config.toml
num_hidden_layers = 11
head_dim = 64
intermediate_size = 3072
norm = "layernorm"
positions = "learned"
attn_scale = 0.125
init_std_o = 0.00347
optimizer = "ademamix"
lr_head = 0.0092
warmup_steps = 440
schedule = "wsd"
decay_fraction = 0.451
z_loss = 0.0001
Each number is 500 + 50 x the weight over its row's rms, rounded and kept within 0 to 999. Layers, rows and columns count from 0. Numbers have three digits each. The size before them is the row's rms in percent of the matrix's.

# layer 2 MLP down (transposed), 3072x768, rms 0.0253, rows 2231-2256, columns 256-383
136:578482474452500490488536437470476524456518465409513527550377504527530457420528471511446582635449483511493435445526468545423594522489535471539496555449464475406510512627427573520407524472484531466462492590570450506543502400449572472516504505468541540519469529607513491460531454498480477524529459480470535484581429441468437459477503517515537481450530479534470544547507501514451511582433
134:473496440392512480519502513477468521493494457476553596414528574436428395511547503470464484536505577488506487490450512545523527593531439479511510577498497524500449534484521489509543443431642403517531488496489519384505527507544461540494481495523432427495477447433476482578481486481494541491431555556410406494464531560528437486487529493485553534589450453489470584480471551507428559399497
140:492443523660502493443481454561495492476474579509611530492513553503463530563446476575487557507530460529530488481481624477469589560429495514591480521502541406425447489512488490543570547600555493582589402469520485444582478469573474566499564459576490516433448473480456492425462430430605494527460390420510553493498562557477567541474473471522593358561507566506496576546448560410491486414515
131:503549530604526672461423511560520428486491570521475499514507475536445486499468628581543470549501462470460483460498480539529463509449455496582425581495448488493489511568451501512488501506473370399457453531481567553459460500561568507415454545460467475540537525565509450485485504579505588471539500409446516435427539426506581479507486543555474501566431527509518599521480469515516444503459
049:521523480466471563513571487390513379501502514497502499552419532445482507553512548510495447571484542503484568524495526515508501483502505508529444539534502465456483514546500544474499579493530492454432459558586553569498439516531491511504405434509516549496463511567479501505489563535595505513487475501486512459523443491483489545421521404583505522484489522560560491500506511509594498406526
033:544534421463503508517536529543528517644405553496468459482554456539533512533486478449498505556469509563376553478497462463506482461461428470571475563521410479536432546430517538515440517488486466594526540480498634506514541485500488424542349494559497566485508541454459451535581455457404435512510515509507490475472488525506523470535465365501496422478504499468488478498623452434519510504412
034:524502556486363536518481408461531504409515424484424488452490451502447509479478528519422459583536527487563529530413543418447488517538502410499469471559398421506618567554553451513503431484461573498502478515554461513559444474525468547423530482581452542504398506416541479444410605386458481498510524576542446541587579519400429517423456418502468473484521527501501504541426550551587456450477
025:505514527503497512450444502496602497512523476550472536498429403490483468458373400466491516504496522485534559511548555509505545495510548439535496531530488619680481459348585544561539494568526371495416500473482470499478441492375485515463645525536481506500485533575440417614533503473497512499603524484523447510529570479499501509540524527485458481511509560465482519499569472493492429529476
132:546473579541526481437472463536468600400525410455491511484556438414547599459480484477413454459501541485444523520557514611527541459460479483480557426533554504447572523531490458498537473492388576464394527500455468524517527499449560483528476493570552556423451548484504513454506529525595423548515559531511437418495472427533542609471471366514378559571476441524522449543566570591491522596470
048:410517591529502493477551486477492437458549580452541531546481489503650536513542507523541536571546512484490404498442568470441466519517571501541485531529537549506538448531482503492570503531452451547482524450450499366528500500542488474510623455516596436511445491484429473496428450544520583483528539569567524490503513486543550504507532378465527508538511572493545424466431490471455535445499
084:478499499562510630591599565524357536446474427504429518500551602548520511452485450600468442560450453499463521542497494529442495442458548581487426452422479480506442450458502560501583542504530436504491505506525522460479534476489553444483577500518585532617495545592448430440428567483431519445411392445515445572429458419539493472450549516439499462521480539427375624470506458413484496492545
127:520572478630505618549409518535519488389518526561507462519514471453580386440554582448465517470520443438535509613557442501424463557564509452464494527494501514510498616423492547540510447561448510450476464503421387498495442538411510484463490529558455426487536392479548587571488534445487492614537491471427616441521562441515545611572564509456407535591491499585540523451480556489523566481541
043:516555473479520497419549550526516497612485446497434568461478485495467424560504481426534441373498510534559536490482583476535520597529487479402536489490497555519539525413475504466522433448492437478436429435600494502532498515470575448465488463479511518348541570484486581457459499498477488542474471498507523410523605530487462451603542432546466457472530482482503545513406456583590382469475
128:482579512534503533495463486539485527503488526440601472434535431454459522453488493565521514542432514510457470506579442459621367511592459514425512406553538528431532486491519527511453440516455418476484496410524448442520492490433483527587530494445571572539464496550423627554441481450472551491468557553482422566407470552533490608531546495458446492555651444556410468486425529577533498538611
084:529497471499507463485514509424499509500524518512660541509519484396432528504532519509554515436547530514415485540513509637349516584473467505508519502429457367415498516484448492565549415419507445497582469535440488558478556588545566494486441423483412512494584495381546440541485486577597554495506444494421502399498541514567493535452510447534415560610507559420487490508503478584412499521537
025:420428554467464466557588499549568359529501512518562515473525497435519493576517489457446426502536485500552495479508525591516490529527427512466422497475586433493448450463531493481490408506449484589421496551448498492510519529503486616489512415496532518514498473517524510350569447455532495499508501496451603567516528506499431552505531522539531504461501563466504550512482591403542515523501
041:496490513490478535555510552501432494448505542506567421525525538444460488439538432557625451391534507522511554478441522427472522385469582473473551532414497484516582516503509502505544571489554443511482515526378529563517419497558492505511436535532439409540539449540566475517394474589515528511452505503531503469428502525468576538485518450622500495411493508501411441550468530594495500508511
133:509535524566508402509483436476434632442440448475465490462604483579543529464490424536442505588504467532508513501595428561429470469485498484596424480456449477448540499479513416441470550489546491399528534508557518392537559500498517432424432431546484568483445383539501507560524432494441462446569518556626446420535403604526468474525467477420448537458439524538448540556476420522488513600424
123:438524549587447505592571486526504456489506516466500469491480543585510494550456557540512545568528506487453554451569465501468543494486554522512432457486484461538516516469500464499528435429484462441503491457462464592499415438489512425414487387458467441463409500521455519475501512454479505441492526445505373482419620542440557541556480543554555538495498474396568538475391548491527510546537
043:449620480447471489487366474528526583441470543562467479560503508538570451514565530534523419516444494512446563550480425405465517579468491483439547522499494508488441453483576503454517515444559456473515386470553491482578452495486498460516453518492535552502547461411368528492505541514454488510553561415503464330479495479527535494460550427517523507588391434539526527478532474514496544493462
087:558581444470460568512473485511496528470504502436485419477543514600603555496516437567497518573521513461463495533407551469477481516580506454466555502465395536480478503481574514487517520454578694543524584584509498458475515564501492469499541459498492459545433388571539542517525508529495497453557477477526508531478600480515498567551516494482454521505455411646456478576555619515477495523444
085:514526527403439417562474512513463626523501503574516417576555533472408490495509500490501498453523539508478436468563519528559580521474513460544521533542466504484571515454522438565537449512421443591504467513406578480449479458497468512475502480510525457475485473488533452504511437409493484529489484431579471464512594485479546444401493489536437544432508592398505619481486443526523557495542
029:526507484500437463487496474540431425602541530489470516490498555424503439488536541486549462538465494629552630462551457497597497490563504469474579545537448601508478520489497533528503486388481494458506500512571487468476446481440481604478429501577499470547592462426444474497614537473507345505456523490394559520530437437553500512511451476514523493551484542473464521442528517494452582528480
154:561455478564486500507540448487513540561514573513503582433590568519566483510593599426588466437445428495433458465431490534520515569511484569566598480555527508537398519519468457620503477482461459479541512508530539461493472559551510499465576475520513553448510519415501483532403458475439523411501488454472538423479481511514531469478495473498510562473482469484539559521573432435478462508478
104:482445462465458524555434476471419472477492444569513560562523381504525567447540541493497543463472505399461477553577576568488565503473538490482458442430502490431505533521518520490507586496493550570577571471487554439505474537496536454488465554457521549519443443515476536532590579576527534518565473475426567436587455612529487518500563442439401507508469493435523501554485516533488525516538
030:508513514510464589482423392578494582497486508414605515498468423361531440534527508540508459517498495521569454510610568548557514348408498513493615491546388539475486452479492482564497362530447535499479488573536518514498559504547440483502419475541451506530473504442522522550492511581501538422483448452480472490532500530549618604531495581521523457500647467477462510508493539507417500505515
# layer 2 MLP up, 3072x768, rms 0.0287, rows 2232-2256, columns 256-383
132:508480514494506448511427520512510563532504541384520480514512497540456529574554429466462555531465462523491531574412419457559468492470521482575435459468531448430449560516516499535539452435542467560467478457438557498491471526528510496490356622547569526642422489436530517479557505357529540425513499475470437520458471572538481530543505519465623508492411437584558497530559582475412464550497
134:393514477586527550505500553409520448520471540460475607541556440503502526554481445437439464545426465447499410483443563488475533451499471479495452462543561466443344533559499474504400497631508588530512494622539514572510458518543465526471545476483552528514452506485461544534352537488568538507481489488494455583476532542459522479499493471448502486425422588483514506442515468581485444560502
119:516546511537533541425504550500517489474545625479491441539533470689451409547525442375515497504491381483489468487510441491552506405483504506526470467521448503505486551540484550444564480530547470497646439575493462524457506519508515511511457511488474461525537643537490429477510478491493465527526507528437558500487578501474558365595481580445504561563516469496453461632428485469504452530411
060:473552498535541531508442459521523595517497568489482425546577442498594524496473518502426587521513461467561467582465479381545492444544530519598478418533434567538504525517500546524482547498388501520530511523494452413374523529523534538543526561505501444485473414508527473424580516400471482551534589519538550478561587515496506498603442498319576500589475451528540435491544497487446495585499
052:498515486573565497546514495590517481602453555464493501532689431589557485531524444417483614627435458483478408467429577433483531484576490508585458429461411488503458516554521525481488520623490504592494510554457497571468484509505526507538502494518487487562508481537563496413459648419537558616488481433535494471471478526462477443529492568468537492467519467545539457558484567519559551560499
048:351530467544543505487540472612522510580544548516509514572639463497642512498481464494485559486457451506551480463461423421589522423494539521684515364537450489481471586561517539477410508508505508456527478520458529444353505520572449578573481495571490407515525457504556547526635538483489554568517504505493547418496561489411511491529514565356549446450490550463559456477497494499501473554467
047:397497472631482551489511518560509442600507580527530543547606495499522479485553521449517538471545379490519459505505506433590496504542401533628528449585427463553525549499569494476509527496526512544494498516408500538347543516523412578407459522509471479526509560491517383403637580552446467563473487534499528522554518618418490533511434508445543503482558395499476495567417533419591434590533
128:467502508520503503520365560484438546596506498556574428491587533459495542427400436461539510451480467471554464503516458509650516417485589505504527490480477557445399530558512476541497488519502493427545563566512452590495566517438552517433558513485629528508464427604412540457477529456472571429534548546448451520507451528492424554589481467470520544520456444566500527484495502523532499541509
052:494567465549513529514470464559518576655478595506514501607608495506518467499432562513432591491422488496510459498486530447562554403550496552601429499523485536613566544544522521480492527612526450535571463499483441553459525537466479585512515453501460563551418459513507452513535561502452486535519478500535431505527505526511503453527412571425525479491527479628441514573482547476525536541578
079:465531458600492408485515520532493478499479417517499464528570508546514450500555474438447604538522445501523340470467520481538507338490434504595461417507489577556521547498518550480476447605433499552578498534527543526395478582559491522580464530501587541561555499527475473372608616433522511604485514479498563545511518465500499452427489532403612503561543518535489458534491530512492491485501
125:458514487512505464522566489486575470489498548486573493631481495434629551546551482515430499435502470511547466482466575413500547526511546500534488369485477489468493528581518478450438501534538556493446464475455491519464576484446504518466554469632523475638451381484558464547491539458570498563496447539542569491494550408457491509536507517458508393446499497587508461441459603463474483542418
051:449486494641599498490512431546542433531509500494466429530547414510552558512527418563429550479528430481486395519465445456423555481510512496605449375532439499425464575536583603468474491573441514560499506564486501527491479508440465580511470501591546518533522541466460492452542546420476536504546515503491525482522543536438497527527472584357583475483484527556483544667532611395518419500466
120:456471525526495498494491574615451458450501562499591455511551481540537498481498450484485492575545478488516507521411473507543493475536496485509484423505405505504467580530503512415450518435560488480538411483508524499484563477490420548569532412520597510580486581441565390483541511531483499526533553419536565408587567526512529567560554520454585450511457491522398446505477490401560385516419
099:540600427578560530482451544481504489564501535477544480576529488504570524524495500429544490436521424435551432489391412468523470456499511541667493427524487492513434510512489485536508488512508479534584498539504559461346549541585508546517506468490522510503496547500509493461489558427454464538527590540492565527499508561497481460560475510375533490527478492574479357526566495480560521504465
046:504594455523494491487534538596454491557517522427482521480660428482510581523480515489484510491516419421466410552547464493499533407475533535505470362574504479510421489527497466463496542488532549560493478525466507496424438591481445456496496521525534509510472497503501433521606493456427527495484483490620512506539523525467541485570428499410545512582560474542467532548542488497573521485560
050:515528461628502471440449437558567565692430589448461490480505518492535492498474413499420508534515482459453503524478488422507483456535503520601489481525420485581581522619535580475506471548486492659533439574526495477454454575493537507536510552524546370559529430548503509461518578501457548510509505456495518463486522495437460502487500627399599453578525555523555418547566502444527447530601
125:541515367545506461512466533501432497470548531437530405563539416433461560435526494500507534451423399463499466526426504447506541480477519514481420431536465437432478551501527461438529471568408527494536559543492560504464471452439535488477434420464568513544355488574493483539513482412382524502562474514477485463456534525468512461473524500456578513578406535543467516587572447525427471488474
115:480531465599519549486475508544475547558486559458452512647591478549599575528527457542482584540486371453459450582487522482467520474493480521605478298533425503481387512461498477523505547546401438540472493503521551509459473560547505513546460476499515515451543569547535511475533459455469474501470543511574499492491511578416519489572520481493569526449491487515540486599478579395485474467436
060:494568440574481501505545567477460547514516628429514516541619473551559473500492422494514509508430411498442422468479518422516623469510547578525454369604448449459493506571537472475453505586514495557545484541465507462483496511478512509532527518541525423396441513503539499501479571406496532528511579461536482452523527509494467467521496487352606496534488501532400423528504516439523399521540
079:511541490590520470493525519567475529638499518452479472559572519503562503584498537462480517481482472439484384514367431450522505390504500482644491437502426502505504515517507477482479554459527515470512561549439465458437532508546477504642542485513494416504506466575484529453498563455493502497487493447555532525549499494514511471562472501396548518579485488491551486592586535529435446531467
090:449460474575526535561554475528498560538515527519477501587563449610519576501467510497476527517448445481525373556455533369467509426523477518626510412505511444565464534535481513490456542520495557553473462545479528468372506551521494528530478536530474465535536523552551496458508569529463557616483543448582526466482586534451476468541455621405551468503516496632427425553526526468487475482498
044:456560503636555543523598517453490539554553479434529499497536420564517523501419484383491617632488319452502480535497470490483480482550515544534535369476407473418512498524486504474496519544487493489549497562457584534432469573530425616530536499464514539487502549496470441359535474427418500602479552502453459418638460492382495488484476568500516577558515490499491519621484557494504460617496
135:482445441522491507379461492622438415500507460525552549535553557634550443499511473492524507449526484479473431476499579518463544520542477510487478452594447461590444525576506490543419508523422543497533497544394459462444440550526514514531485557530582514514482658527513422504508527509469511547498533463487513404510565530490480483508484442478513567534471512579557524550431510494439459540460
113:469492479547500477462553435535398527577537515622545516570600515527564588456493578489468531402500468446515505496512455459506549413417557502509561493461450523483525486507487476518519480514570578481394383453498510549532407545526425495450503527504522574467605467404511470465510498447536526629478530493504476504518481472514449415552501566439524442392517535504605509502503467428518492472496
048:507564444566595521449526450579487503478523521541503456581565454620640479483461547494518539449518489528521375441420491466462542523630489567691394508498499509420413535508494480520468535566474516509504452510493518458368476610519533526495492505517535446466447549494535499435550597519493529582492502548588493512522495589506468496484469603452492480490482463601595511508410562459490497475548